{"head_dim": 64, "intermediate_size": 576, "norm_eps": 1e-05, "bias": "all", "tie_word_embeddings": true, "init_std_qkv": 0.0237, "lr_mult_o": 2.0, "warmup_steps": 200, "decay_shape": "linear", "doc_mask": false}
Each number is 128 + 24 x the weight over its row's rms, rounded and kept within 0 to 255. Layers, rows and columns count from 0. Numbers have three digits each. The size before them is the row's rms in percent of the matrix's.

# k: layer 6 attention key, 256x224, rms 0.0637, rows 166-191, columns 168-223
# q: layer 6 attention query, 256x224, rms 0.0623, rows 167-191, columns 168-223
# v: layer 6 attention value, 256x224, rms 0.0662, rows 128-154, columns 168-223
# o: layer 6 attention output (transposed), 256x224, rms 0.119, rows 128-154, columns 168-223
k166 098:126131131143126127117155131129120138115138115075125160145107124159125119116132153075133132142104104154155148109090173129108100122095102101151121118129124119106122141096
q167 099:100130161122087155120138153122162094127182146154124135173134106147117137131127124143139118126145131155129097128141110144145178096082127130100133080138165125175079141175
k167 097:151096077092189169164141147110104142145136119114129127139119147110082137120137182102091114098113160123145117148144121129129091148140151120112099146109125124158156127164
q168 103:179148132098150132116095142116159147149124118116124077132119179117107166141136101135151138096130116126102127145151112114145148077177163162131154117132136102158114102104
k168 099:116147103102127187135076119142162065070128116159151119131135121127166132141164159098142166151126167127150104129123149141114168106118153128124107087140141096098135167143
q169 099:125114126086162192100121145125150139138148130110134103136141076076109093152102128132131124097136096100100130107116136106120155145121115136101118168096100113071126120118
k169 097:159164151158096116115151127099110145177085160139125163138132152155136099135163130144159123135134134130111098138141132123132133132143109123108130125130152128169154118151
q170 099:132133138112109136141142144126146094157131102150137146127128141132111116107135137114136142110117136137123131118096124113169150157077142128105110108155092140100127136128
k170 098:160127101143156139095089130148138089132116137133139142130123115101121151106142136167144120084118150134133199143119169127111156110084100139119124159076105099107084089112
q171 094:117136124088129129086166091137100093097151136119119134180123127128145135124113141118121098162103141055119114133154139165126123106089122108117163135140128117077150120121
k171 100:147099126141130130194109150106089121132174178103147127087141118130121133161137110157121127113140102117108156129071114092124140124123129155125131121141142125146121134096
q172 101:135136149163124166135150110130130183138150133131114130103081119136167096105150138121117105101162148137156145124118148123155127102112077129115110092159169111131142164108
k172 095:084144090150139112124166146155141102165168099120059092129127145128069109105128095111119196103115116143109103153113141138120099155118152116141156192137113143139141081144
q173 098:181118123136111172134143117146123103122142136116123185156122150081111122138142108114152158122165177135123105129145176133142118120106109103103128120120125122131121132102
k173 099:173098127157155132151119146141123094118105078156091090072146130118145120145107139109119107134112102093113149111120109148135132134101111134123106188107102118119143115113
q174 098:137103077126133128111118096152135155138135138153150176121122177149100143104087116117087123145120100176135110136119134101138104125090135135116067129152156133141153137089
k174 096:140113172167163145159137063133103144106161082127138111166080097070114135145149139130125159162140144087117184147121107168148123132147094116107142152160137137139133131124
q175 099:180093138141123135049099140082113111147128116119143130133127126169136105151128154139139171087152114154148116111116115083098120119156147142085144175146144140118131161170
k175 094:106120158118117082135165157103133145127105131125109096153191085126168118092126110131157129083166155104131159179139133132141157137091125124161131107139122097108128110097
q176 102:127160095114102148116170135131147168112148148133119089131097103106148134146101168099101088125133132120156067135090111155134153138158125120135159126127133121171133112152
k176 097:125066083099118088117134108150139099153127121140133166089116188177167120122142111133139170157111157108138121072152171116109167121150115123121138105130119088127126132162
q177 101:143144141117133129113160154133088086144150153122120124154134149106093110132071129112073135114161124107159117073150100139132115156123176119127104104144098172100125111188
k177 098:170136098162138103178145172132113103111138135109112128098150138137120125141200103156167141157145154114095112107139135136164141116140115099141142138129115111179133076098
q178 096:148143110094124085132125168110120114124159097130143122162118148135124113130177158097136135151126113099142118111161116151126166120111099101135149111101083102159171169104
k178 099:129095159183149136112119097083116177119140145180155154156103127111139115173109134124100158094145139146111130130105138120113112118136130166121073169186137110127092090166
q179 101:093177100141104150142092134153120124152126087154090116115127120110071117114144099123130159129127134125093110149115120143111126123164130133143152068143101143120104132175
k179 106:118096117034176098119132165109115109087145139104110150110166101139140132101132127102074125112122146118146103098128139111181128103119107174097117130163130116106100168100
q180 095:112126145148157149117091192164103126089154103156166186163148127126138147126124146103055137129144118137132141162135127118129147114095111107102124154076122122089094171086
k180 092:141128161128112093136144094154133163174111155170098110069141147128130141157117159109178115101126099060114163118126174121137116137139118122130122119131105132140094108161
q181 099:155120120092157100136093121170126113113106114145091142123162140101140152118111139124085163121133120085123122133115103142128144145164131165128124137114113132121097153102
k181 095:094128116138065117122154151109129127146158098121105140121125126139125118139162132114103110120102095115148152178158156111144171122123108083157125103146115097110112126116
q182 092:141125122124161135161096140203133091134144093123123122112164108139169147141123141126113086153118091163082150164115150113138112142143128157126095118138146169124156140136
k182 095:144122142127107111099152147081129192148138173067097158103125109097093148125155123096105124099134122129186145125098149163133126112099120127150130157087104100148132146135
q183 103:099114124131140156119117181106151127134117109112103119161102107166094117132075144097135114150145111169104092135140110073170121129092160122113139097155139095173095138101
k183 100:121165099111144122138113065116092141150115162118089160119183117146141155122150143143131129155098150136186146157087114135102153135122103149144116129151104125095127126158
q184 099:120155134150129124099132099116149157120127127117105128122117119141166118093119153116085110125118140113128148145121141079152127139100118162134123145134100135109115150175
k184 090:124150127154136148119136130172112084096175107122097126117149145126136116161099158141140157102144117142079137163124130132146075139132117110143129139163130135103091106089
q185 107:124128149115110133095132132143141111090139167119119126129138132151165107143110155115125128156077134159125145084105173135109110127140072152118145070128123124134136151120
k185 098:131161111154140135124119104079116120127116089155150142070143104134148138123147125137135140119168162085131127154084131140120098140139130115112118154105155107113106135152
q186 094:165146142160157096086157138146144126125121114152141138127133111117119088095125097126130104172077112167166103090153102117131121188128083129137110148145127136109113068109
k186 097:139167130147210117108106103090113102106145141128111154130148114129144150119142141105140144092141114117082130121149114126132152133166171099148140123110107143125142113094
q187 104:098142144062120139111118114089129144152130157114176108120098070135179127130148128154112138184092140097148116146159116115101170136121105173128133125127092133103137124146
k187 099:145128109112127089150122094146136160115129119141122159186120110094145145132118134100098112123143091158065108135116153148102138146136117112128117123115137120157101119116
q188 103:122139129110130126179119166152121172106142122182178083116119093117120132107151101120145114154144173144154175168120120089139159185129116180104122126117158134131144106149
k188 097:130090146139169138167132145113163108117084082089106121131149160135133143132116125122101096112131089157138118128130164153116089100125112135083133124104117137136149104159
q189 100:097085078134129071134097138136131128143106092142084145074130158119150070138127137113108127108144115163161129126109149123123094119079138136143113137170126119141121126146
k189 097:151109140131150123157149132099124114106117189138153129118102092155115180093195114123116158107139118104128163140116098127117124124126128119087123124149135112137076137118
q190 104:121165132156144099075086171143120115111119109104116090116150128160095105127133103128149180132117106109175137106104120139124126142093114106149101149130179108140096137121
k190 092:121124115148123129117147082127113119139152149098150167091171151135123125119134134129119105138205125104105153104181160103126120199126092110142092120140093150158179154123
q191 105:136158136135158177140138129141144106149190144149149177126079142103123154152121196087123132094116121132113115080163184158122113110128095135128132112114158148123082131117
k191 100:137099129088103135138130106108050126110116099123107096084119103138133131135136098114132132126129115100146164079154143104071119141131099158105141185110150122105134116129
v128 097:145108130126116113110138138158130123148157140126127084115113160124097100133157105104135179138164141101119125132144149102065093120124139083107087144155129101129119139098
o128 095:117115124191102115133121118143136149127145140107121110115128106129130100151097094143091149134190111099126179128150152080103139157139123112124134118118106128156093176096
v129 095:151118076164161126116156119147145134144175073112095156124135100176129132144140163106087126144171110142124151114113117114123139165101090136111163138156123096070107110096
o129 093:119145155094114168143117093121103138121133081119113147125134101177143121129194117121139111137208140134155126171073122146139138115103109146114123153110119128070111143114
v130 096:145090136119129142136112108155125177111189159147130153155157129110117142115136116137108194134140142140132151154181094110152107113157134107095113168146098108135129134112
o130 095:120133141152150117138122108144125132147131087123107159119130116118087105101099150088100152141194113118105146157133110110138144154111137080126115176129116152116148139145
v131 086:129157100143087133107097176141107069128136117123132140123138140141153096192154139109104122108110116124142119060073092150159118139091095129143176173132135165109174178123
o131 092:097062072136091108106130145091111178125091109125114123140137149140138150115150138164164134132136107143116135141148142138146122121137108108125159113156133099081178129093
v132 090:100122133117150118066142118123136134157118110115093120130136103112118145100130136154106129122121143090124130096093141166082176118109135104176159126110145111117118114139
o132 093:108126129114115100086128121144105138143138150143105118115136088153135128104137114135144099126126126141128153175134136105132157108138102127146132125117118133108109118197
v133 081:148104151163112124088107142137145116127126157116097113132094119088136104166131124100172111150126133148119117138112114155134112099133137142128143121183121164161121061147
o133 080:110108144153124119120119125121117131145127128147121139115098116097117102171112116138141129134129080072146123113142155124128116098095124151097128140162136155151085118082
v134 085:137122117130137119131136158143147115136144183112113108095111136155109147100171183137144122118166145087127134113101144137116128156120160091132183133134120172114131074112
o134 089:083122115145118134121068097138121092125114161144072124120127150138115144144161132110143091158175160152144133117119133108157106127110162119153139100128124127137134147118
v135 084:135153143108136113136098133158137121107155091118100090107134139133160100159146151102131133132135144101148098125105168159130118126200138174185137149153122123130085072145
o135 088:141152102118152141097109128093105122140169132119104116089140145121121177127129146129120144163159152178127125144105161113124167113136119157141103095148140125132122159156
v136 079:089147114152150128124126087152104107160128122094146162136129126131097139142128087130131158070122190098158164128192129174112108156096087087105178122129141103121140133152
o136 084:124127114150138128161100101084124115109137126149099172114181120154136099133067115140118147115123164207147126158099127135160099147147162088078146167137130125100112144151
v137 097:172104111159165104155152112127111075134150169104106124108118127149132168133143134152162117158152129152119129104126118114094170137142136146125166111165127107158135092113
o137 101:102156102168123113111154097145148130106120153163118170067112107141100157132111141131127116097135114113124136135124121103130142121131126125084109122178098122138052119154
v138 084:114104123090137143133172174118137121127138151115173112156102148116158135147110105144128151130161129126151123106147126138107114137116142131147163134112130101122138124115
o138 086:100114123128126127138117139135086097125157128131134121101130133051107133118088127165084172133149172117111141139135103168103094150117082124123092134149132104143099110134
v139 092:124102153140119103124168093158143115145155099135158134095160144097108080111157147119081172152139156115132147082168137103164110159129129101109146149165105131125134118095
o139 096:093123172129141115166130154106094140132156123132126118145143077127119084104149100121119165121131149128122160150148114135138141129146122089128107136132114098142120130142
v140 092:155144123078126101104089081148132141107114112135078155104083096140122187148102121146129103142161118149138159155138096166096135148125137135137127125159093160082098175158
o140 091:153121102104087102102134109124152110120153135137099152141093140116123204163135130122104128137154178118115137106098149139060128131124102115117111131137122119115158126167
v141 091:145164150144129119123165115101116118115142114143113123116135111112140166112151138103161112097119116125144103143127133160131072153152109139118102144141138106110158112089
o141 093:127155163110134132127122100153115077111156161142103119138150133124155099098125121125118072098108121072133141127102121181116097160141105146128139131157168148106127079127
v142 083:114128091116107169113139109125099141129113146123148131143156107136104126122106132129084125143156125110130081113143119102115090146128122111158119110119159105125185119114
o142 089:077154088121132165108173166153076159098119150083108129145124124119109173091109097141106135120159112147129154141185105166078133132113120142154078103081118123098173144143
v143 083:099114148148080106136111097140133106137147138154130140122107164124163118084116129116139152104126132119105170146136107134098088116156115127085155123132131100111119129092
o143 088:139130140105252109169148123133115115170151171114123154162106121118135156104073133099160137104101115141123109155111075116124105138111088137102143087162181105149114112124
v144 088:152166137142143120110134156128132074106104083148159135086174085154137120157144114135159112107128123136150094113097127132162175133106132116138135156117130157113170131147
o144 091:154119119168139130090154165116136110139141090127157151119109141156138171089181149146135104148119115160138124125128166143139146137127104116162129081159151081099192094150
v145 093:113115124083156127160130133112101082136162105134150106159166133090122090169117078101170141138147164146112088109149148105112190129140077127152154084143115122150116151120
o145 100:127091119156107124119141132117118149143139092122131130129125124072134104174155128150152122139145128122112139125108128101086135118117123144103117117124091140149074124105
v146 101:115129125151122130130114144135132106143140085108108137138122095132120132107194170122163124181112116137089137089094173140116123102138105089110149099111120083090144099108
o146 102:149124136148117115171135094119120099169140134109150139146111098130148120147148132115137102148138110082129126102067137134138123109135119088095172119111115115112104128081
v147 080:114095151131109129128081151147167135123151113126136123116111119088141163138129152112085145152153124120106174111113126095120161115134116139128111122151120111118111129139
o147 085:096173142103163104091140128074115146125118173135131130125139121113116169167136145117114135108137138099121128123136115111098126097117148120113120142137141095097079146085
v148 093:161109157150167118153146132134173101110138121164154112114117112105097165144152097076112149120066131189124121143105192175152134179143144130136129061139083101078118085125
o148 095:121118116146134128093093103123154104148089113135189168122090099194124105142131110147096128128126121131115119110117114152104152147117142124114156105141099172101086133149
v149 086:134134136130160164106105131126110118122119103117097118127156128167154091144112092141165120111146141137149130130143133168129158103101049130113158153125161146144107139121
o149 088:144135179144148131122116147137089120096144148087152109153121156116138131128096099145122091133154141161155149141121119148120078118137095135135105110127143097141157127079
v150 083:123115130158106173118132107126159105147126169165182106091142136126110143091160160126132166152092134136137135089156141075135132157158138132187086129148083124121127149120
o150 087:100137136119079120139149103129096127125132142145139093162102109136089136137135135126133105085114154161127141096154143158119092106154134117124064177119134137111163153143
v151 086:145160157137127134104175121130144174141125160126079152136155147105111099134113116099134130131138155154102129178123120096103091107119086169105123139116108184129104165124
o151 091:142142115108127096158113075167160135114115110109133129132112137113130114147087100104148090138108103083104104123119112099108134133155122166119136107119141136153100158144
v152 091:127105155126110160145106135067160107125107118094109120120166161102136121125100090132107134131122083131113097094104112123137137113106156122117096124106104156107162180154
o152 090:130131163142088190114115156133133117092121101093075082140172149115159109135095154141137148127116083138162140087140121098048136115107138144111120109125123123082132110082
v153 080:148150093100122135153126078125146109140112126136101132106128114113118121139120144151154160070124125099148155113152102147103117109155149140168131167168152109134180133122
o153 084:136112134117139137128148084148116144132150172123116102118140139072135128137112110087150136091141126166106163133118122121134117145170114134146123133144151137125196132107
v154 084:117138102157167166144129105144145094090163101122135129140079138132097145156100130107146154159147143123087108139116135195133153142138141141151122120149146178109132127111
o154 087:159126127143110097167072127126158063136148110108149171133082084170136121136109144120093131137134137126092094153111115104131149107138095177127113119122161151087127119135